{
  "num_hidden_layers": 17,
  "hidden_size": 160,
  "num_attention_heads": 5,
  "num_key_value_heads": 5,
  "head_dim": 32,
  "intermediate_size": 512,
  "vocab_size": 8192,
  "hidden_act": "squared_relu",
  "norm": "rmsnorm",
  "norm_place": "pre",
  "norm_eps": 1e-05,
  "positions": "learned",
  "qk_norm": true,
  "attn_scale": 0.205,
  "bias": "none",
  "tie_word_embeddings": false,
  "parallel_block": false,
  "extras": ["capped logits"],
  "init": "uniform",
  "init_std_qkv": 0.045,
  "init_std_o": 0.0,
  "init_std_up": 0.045,
  "init_std_down": 0.0,
  "optimizer": "adamw",
  "learning_rate": 0.00445,
  "beta1": 0.95,
  "beta2": 0.98,
  "weight_decay": 0.2,
  "lr_head": 0.0285,
  "warmup_steps": 385,
  "schedule": "wsd",
  "decay_fraction": 0.747,
  "decay_shape": "linear",
  "final_lr_fraction": 0.05,
  "batch_tokens": 65536,
  "max_seq_len": 1024,
  "doc_mask": true,
  "train_tokens": 232400000,
  "max_steps": 3547,
  "dataset": "wikipedia_en"
}
Each number is 50 + 10 x the weight over its row's rms, rounded and kept within 0 to 99. Layers, rows and columns count from 0. The size before them is the row's rms in percent of the matrix's.

# layer 13 MLP down (transposed), 512x160, rms 0.0804, rows 23-32, columns 0-159
096:46 50 62 50 66 33 35 56 67 64 59 39 48 38 50 47 51 64 43 59 60 38 69 45 70 48 50 61 34 36 42 41 51 46 52 67 41 55 52 47 74 49 47 55 51 49 43 66 51 63 49 39 61 56 50 42 59 62 44 53 45 47 37 47 60 46 59 46 49 47 48 59 31 46 37 36 49 52 68 47 29 60 66 46 37 48 38 41 40 51 61 54 52 48 43 53 53 37 56 31 34 52 50 53 55 54 59 53 59 57 52 45 38 45 43 57 57 42 74 54 44 21 44 39 34 60 36 47 57 55 58 49 53 71 41 50 58 51 51 62 34 66 61 54 50 50 58 47 48 38 56 29 32 53 50 68 64 55 49 45
117:58 69 51 49 66 35 54 47 53 35 58 48 58 77 47 68 49 64 66 47 57 26 55 44 53 54 45 44 54 53 39 56 65 64 44 48 36 48 43 50 54 42 68 55 42 36 75 46 62 49 55 61 47 46 53 51 31 53 63 50 46 45 44 50 51 62 49 52 77 68 59 45 26 47 32 53 30 53 46 60 60 49 24 51 40 60 47 62 48 51 43 46 39 29 45 70 54 42 38 63 54 55 51 61 67 43 37 39 30 40 61 50 50 53 55 45 59 56 42 64 48 42 48 63 48 52 36 51 47 53 60 52 56 59 52 45 59 54 46 63 48 45 33 42 59 48 61 55 62 47 47 45 50 51 54 47 51 61 51 47
094:49 45 45 55 63 66 65 39 36 63 54 47 58 71 58 59 64 56 64 51 61 54 44 44 55 61 60 66 40 39 63 55 34 48 53 58 42 37 50 47 64 47 63 63 39 47 56 52 39 48 59 37 46 54 57 37 66 67 63 72 34 33 49 60 46 53 68 55 66 62 54 42 56 46 49 35 48 46 59 52 29 63 45 65 39 48 44 49 52 71 68 35 50 45 40 31 50 49 39 44 41 44 56 50 50 49 41 52 58 62 56 42 64 54 55 34 61 45 49 52 37 66 62 36 57 44 43 56 53 50 32 33 58 33 46 41 49 45 47 56 58 49 67 41 55 63 41 44 32 50 45 59 42 42 53 51 35 47 57 41
099:65 43 44 37 48 37 60 57 55 42 48 55 38 60 56 64 65 50 44 52 61 47 46 58 59 51 28 45 51 53 29 57 33 50 49 50 74 69 62 46 47 56 57 45 51 55 58 55 47 50 56 25 48 56 52 49 47 43 69 47 65 68 46 66 61 56 59 64 52 54 55 40 70 59 43 55 49 71 50 51 44 72 52 43 59 65 60 43 58 52 47 47 36 36 52 63 41 56 48 57 51 42 53 55 36 39 40 51 55 40 76 37 51 48 55 52 44 55 51 58 53 25 50 47 61 51 43 53 28 55 44 40 56 26 45 56 60 47 40 57 59 44 37 44 68 51 56 57 68 46 39 46 43 59 42 50 38 40 37 66
104:54 52 51 55 50 47 50 45 54 41 51 48 57 59 56 53 52 36 47 55 39 29 53 51 45 57 64 59 51 46 19 65 46 45 46 49 32 64 55 61 60 68 54 45 40 60 54 38 44 41 51 43 46 65 38 58 59 40 52 39 42 41 43 38 64 56 28 65 58 62 70 54 49 42 57 74 54 32 54 49 39 45 55 41 49 36 55 45 42 54 47 45 48 31 57 66 37 68 74 41 55 51 48 37 62 38 54 45 52 52 62 54 51 34 29 57 55 50 45 70 47 59 43 38 66 34 55 46 43 48 52 48 59 54 51 61 49 59 54 51 58 45 42 49 50 43 65 63 67 63 35 52 50 66 47 47 49 47 37 75
099:49 58 67 51 59 46 53 32 67 41 55 50 40 52 55 53 60 35 54 51 51 39 25 33 39 57 44 54 55 59 43 43 46 62 56 53 47 53 47 72 52 37 67 40 33 62 54 26 53 55 58 38 36 58 40 43 46 76 44 56 42 76 64 56 44 49 38 56 36 48 49 65 48 61 56 41 38 58 55 50 49 42 49 50 43 47 36 60 64 42 46 42 56 52 54 40 53 33 31 45 60 48 55 71 77 60 63 46 58 68 59 60 53 69 52 54 34 68 59 40 43 66 56 45 46 54 50 51 55 52 51 35 49 50 57 45 40 47 50 53 38 59 60 39 38 56 48 50 47 47 39 44 38 62 43 52 49 47 52 36
104:42 42 49 44 43 46 68 64 55 46 48 48 44 54 27 32 50 70 60 51 58 50 38 44 39 56 36 57 58 50 63 39 28 54 32 32 34 39 59 45 75 38 32 55 64 38 40 46 38 51 58 46 53 35 50 34 29 74 50 48 47 49 54 42 49 50 36 67 50 56 47 48 43 45 42 58 53 46 56 41 60 43 48 29 45 33 47 56 56 56 53 49 63 39 40 49 50 55 56 57 58 47 61 60 64 61 49 43 36 30 42 56 30 43 57 54 52 39 48 54 50 49 54 47 46 45 35 44 50 64 56 47 52 59 53 45 44 67 42 55 54 63 66 52 40 51 43 54 42 49 58 51 71 60 50 40 31 34 55 64
118:53 55 37 33 58 55 50 51 45 47 68 49 51 54 72 57 40 31 58 61 50 39 38 60 48 40 38 40 59 28 61 54 50 60 53 41 50 49 57 54 37 36 56 61 62 53 59 60 62 47 55 43 40 65 48 43 60 55 60 38 66 75 38 49 54 55 45 37 61 37 51 45 67 36 51 45 62 46 52 59 37 53 48 64 34 69 50 66 49 59 36 51 56 40 31 63 61 42 50 58 55 48 57 62 25 61 54 53 48 54 44 52 58 33 39 55 35 63 55 38 64 51 59 41 54 38 48 49 33 51 57 67 60 46 53 49 51 56 41 60 52 55 40 46 48 47 41 39 65 45 49 64 67 68 48 58 37 51 65 50
099:64 48 49 39 47 34 42 44 51 52 35 63 54 36 55 40 49 66 49 50 54 57 49 45 49 54 39 45 55 63 57 73 60 65 44 67 44 40 51 49 37 76 58 52 49 49 50 50 48 41 57 38 49 62 56 38 32 57 51 65 36 45 40 47 42 56 40 53 70 60 56 40 57 52 41 37 60 45 48 36 38 61 26 63 47 59 35 57 58 42 44 62 61 71 35 49 56 48 36 28 65 48 53 47 33 45 42 64 57 50 46 38 39 47 58 68 57 58 45 47 56 39 49 32 24 50 55 46 35 54 30 51 55 33 57 53 49 55 56 51 60 52 48 32 58 52 45 40 46 66 50 46 54 57 58 38 43 62 50 40
088:47 53 43 38 37 64 47 43 60 66 45 53 55 35 57 49 29 56 46 47 42 47 64 45 67 59 72 61 57 63 48 32 40 47 60 51 63 51 41 41 59 82 48 42 55 25 63 49 55 46 50 41 40 61 54 55 43 38 32 48 48 46 59 38 59 62 59 33 47 53 37 45 64 44 65 39 50 45 34 53 50 33 39 41 55 43 43 48 57 51 57 42 49 45 51 47 63 65 48 62 44 39 49 29 58 64 45 27 44 52 45 38 51 41 51 36 46 58 39 42 40 34 47 45 46 49 49 38 47 51 63 45 51 23 51 41 63 56 38 32 64 41 37 43 40 60 38 58 44 54 44 54 54 50 53 36 53 48 56 47
# layer 13 MLP up, 512x160, rms 0.0866, rows 24-33, columns 0-159
113:40 65 42 48 36 75 57 59 44 43 68 43 47 42 39 47 40 60 48 35 58 47 45 53 46 41 41 47 43 48 39 36 41 41 44 43 73 48 57 39 37 50 41 34 50 68 37 56 49 35 65 61 54 59 68 50 61 61 52 50 41 54 42 68 52 52 53 59 51 47 41 55 43 63 47 60 60 53 54 40 40 38 42 51 38 28 55 38 66 53 35 63 52 62 45 65 30 49 35 58 42 44 40 58 72 53 61 52 53 49 63 36 50 52 53 44 26 45 53 51 58 40 66 32 48 42 65 55 41 60 62 40 48 46 63 40 42 52 48 43 50 60 47 49 56 66 43 54 46 38 40 49 49 39 52 43 43 45 77 64
091:36 52 37 43 48 44 43 47 38 54 57 31 71 45 33 59 44 59 36 57 57 44 45 37 53 47 46 63 52 47 49 28 61 48 53 50 53 63 53 71 42 56 34 45 34 40 51 63 50 52 64 44 56 34 44 59 51 54 48 54 19 48 45 45 50 56 35 55 39 20 45 46 49 35 56 46 72 65 62 54 36 46 58 47 59 50 46 38 65 48 43 67 53 34 46 63 41 57 46 53 35 38 38 48 37 62 55 41 42 51 47 43 47 62 36 34 41 57 55 52 62 42 52 58 35 55 57 48 48 65 63 46 48 56 45 42 56 46 27 55 47 53 59 36 56 41 31 47 42 43 38 49 59 39 64 46 49 42 47 60
097:47 40 69 37 54 49 42 53 34 38 61 38 55 66 37 66 51 66 45 39 51 54 41 45 54 47 45 54 67 47 63 45 50 48 48 47 46 49 39 35 53 68 56 52 32 43 53 44 45 48 57 44 37 70 41 43 54 69 42 30 51 46 32 48 71 69 51 40 43 43 46 60 52 59 68 39 58 70 56 39 60 45 50 48 55 60 39 52 45 63 64 61 56 54 54 71 71 38 59 39 63 48 40 43 51 51 48 59 37 41 54 41 52 50 39 50 46 52 44 51 35 50 59 57 61 50 53 59 37 50 38 52 40 35 38 25 51 63 56 58 51 50 46 56 64 57 40 63 53 36 62 36 63 50 58 63 62 45 52 33
098:55 58 53 53 43 41 55 37 51 41 29 58 60 59 52 58 48 60 61 41 52 51 42 72 44 45 63 43 45 39 38 41 59 57 33 51 69 52 44 45 48 52 41 66 51 55 62 60 54 41 57 59 45 48 37 40 40 58 37 41 53 57 39 55 54 50 74 54 35 55 34 46 34 51 27 39 31 48 59 42 70 40 44 57 51 60 58 52 38 35 44 53 45 64 53 66 52 57 61 47 53 69 56 44 36 58 26 53 62 50 45 54 38 52 49 37 45 52 50 47 52 52 59 54 45 54 45 49 37 45 48 51 46 39 29 46 53 42 47 37 59 35 30 45 67 56 51 41 24 38 69 34 68 50 59 53 44 54 46 58
104:42 38 39 45 35 58 53 48 46 52 67 64 48 53 42 53 39 47 41 47 45 43 37 67 45 38 62 70 39 51 49 50 56 38 34 57 73 49 59 49 31 64 43 51 45 39 45 45 60 35 49 41 38 60 38 63 48 58 47 34 39 57 46 64 74 54 34 38 53 53 40 35 57 56 66 42 61 67 54 42 33 44 58 31 39 37 49 32 59 44 44 40 44 61 58 51 49 46 40 69 69 54 53 52 49 62 42 43 57 36 57 48 52 42 60 40 39 63 55 45 59 42 43 48 59 53 55 35 46 53 54 26 45 41 40 43 62 41 51 36 42 57 53 43 52 45 41 54 42 54 58 53 68 44 60 65 54 36 68 49
100:62 51 66 54 43 48 37 66 47 57 40 50 57 34 57 74 28 50 54 54 32 50 58 53 66 41 44 36 58 59 50 63 72 50 61 57 74 53 50 48 42 50 54 56 55 48 59 67 50 44 39 65 50 51 66 38 40 48 44 48 41 49 58 62 49 53 51 55 52 60 42 48 51 51 47 36 34 48 61 37 42 51 56 51 55 60 46 22 31 42 64 57 47 65 66 67 51 38 63 41 56 33 55 46 53 46 27 38 53 69 49 49 43 62 50 46 58 51 45 55 48 31 62 53 49 48 60 44 44 46 57 45 54 39 68 55 47 42 55 33 54 52 31 39 47 60 44 62 42 52 48 44 50 53 36 52 31 71 59 60
115:52 59 56 47 60 62 54 68 40 55 53 44 43 62 46 47 42 55 40 46 37 48 46 44 46 56 69 63 53 48 42 47 67 36 46 57 57 50 63 56 34 48 43 60 36 41 59 55 62 52 51 63 33 66 34 40 46 62 46 64 51 54 71 50 72 72 52 57 63 56 22 57 41 59 57 30 59 72 57 35 48 49 41 51 35 52 40 51 47 45 56 42 42 70 55 61 51 64 56 42 58 50 43 46 61 51 46 28 46 50 52 53 60 47 47 61 49 49 54 49 40 47 47 45 52 51 43 57 40 56 45 66 44 42 48 28 41 53 37 57 47 65 42 26 56 65 60 46 45 50 59 37 41 66 60 59 46 45 68 65
108:40 69 50 61 56 62 36 54 51 41 52 46 50 56 34 54 60 42 55 46 64 44 39 47 47 33 39 43 60 43 49 32 52 37 48 42 49 64 59 60 38 49 48 43 46 53 60 51 77 44 54 49 51 40 55 66 46 50 35 50 49 54 45 35 48 52 37 32 66 38 48 41 49 46 58 32 54 50 53 42 50 30 40 21 38 59 34 26 52 39 55 35 39 30 53 52 50 60 53 62 57 50 55 54 42 39 49 53 38 50 57 51 46 40 50 28 60 39 57 57 51 30 39 62 60 46 43 56 46 62 72 33 58 51 46 52 41 63 45 51 33 26 51 42 56 52 47 44 62 42 46 45 62 42 41 44 51 44 68 52
086:68 43 70 40 33 62 53 61 47 18 36 32 55 54 60 46 49 40 41 53 46 60 54 44 32 59 45 32 34 36 52 66 58 48 37 44 60 45 62 68 50 45 69 34 30 57 49 68 53 49 69 48 60 46 42 63 53 47 43 46 37 53 36 49 54 32 58 62 65 44 51 44 49 75 63 51 54 49 44 41 59 51 52 46 48 35 57 46 49 51 50 54 50 64 40 55 48 52 53 50 57 44 35 55 67 55 54 38 40 54 53 61 53 43 55 39 55 57 40 64 50 66 44 49 48 64 62 54 26 41 71 39 36 49 55 60 51 44 53 45 64 50 50 49 48 44 40 57 44 53 60 43 38 46 39 53 50 55 63 56
095:52 49 64 42 49 60 59 66 41 66 70 16 50 55 50 62 50 42 46 45 33 55 37 40 52 39 62 43 50 54 46 54 39 47 46 57 65 53 47 44 61 47 49 69 36 49 55 61 52 41 59 54 58 52 37 68 39 51 49 44 56 35 35 79 63 47 55 36 43 42 48 42 42 50 43 51 51 48 54 35 59 62 50 31 60 41 53 36 51 31 49 55 42 42 60 70 49 42 50 43 55 36 47 42 35 62 40 37 57 58 46 52 32 58 43 56 57 51 37 65 26 41 39 56 52 50 54 51 47 56 45 55 48 28 34 44 40 46 48 49 70 42 46 41 46 47 38 35 43 57 52 39 47 68 56 48 54 54 44 59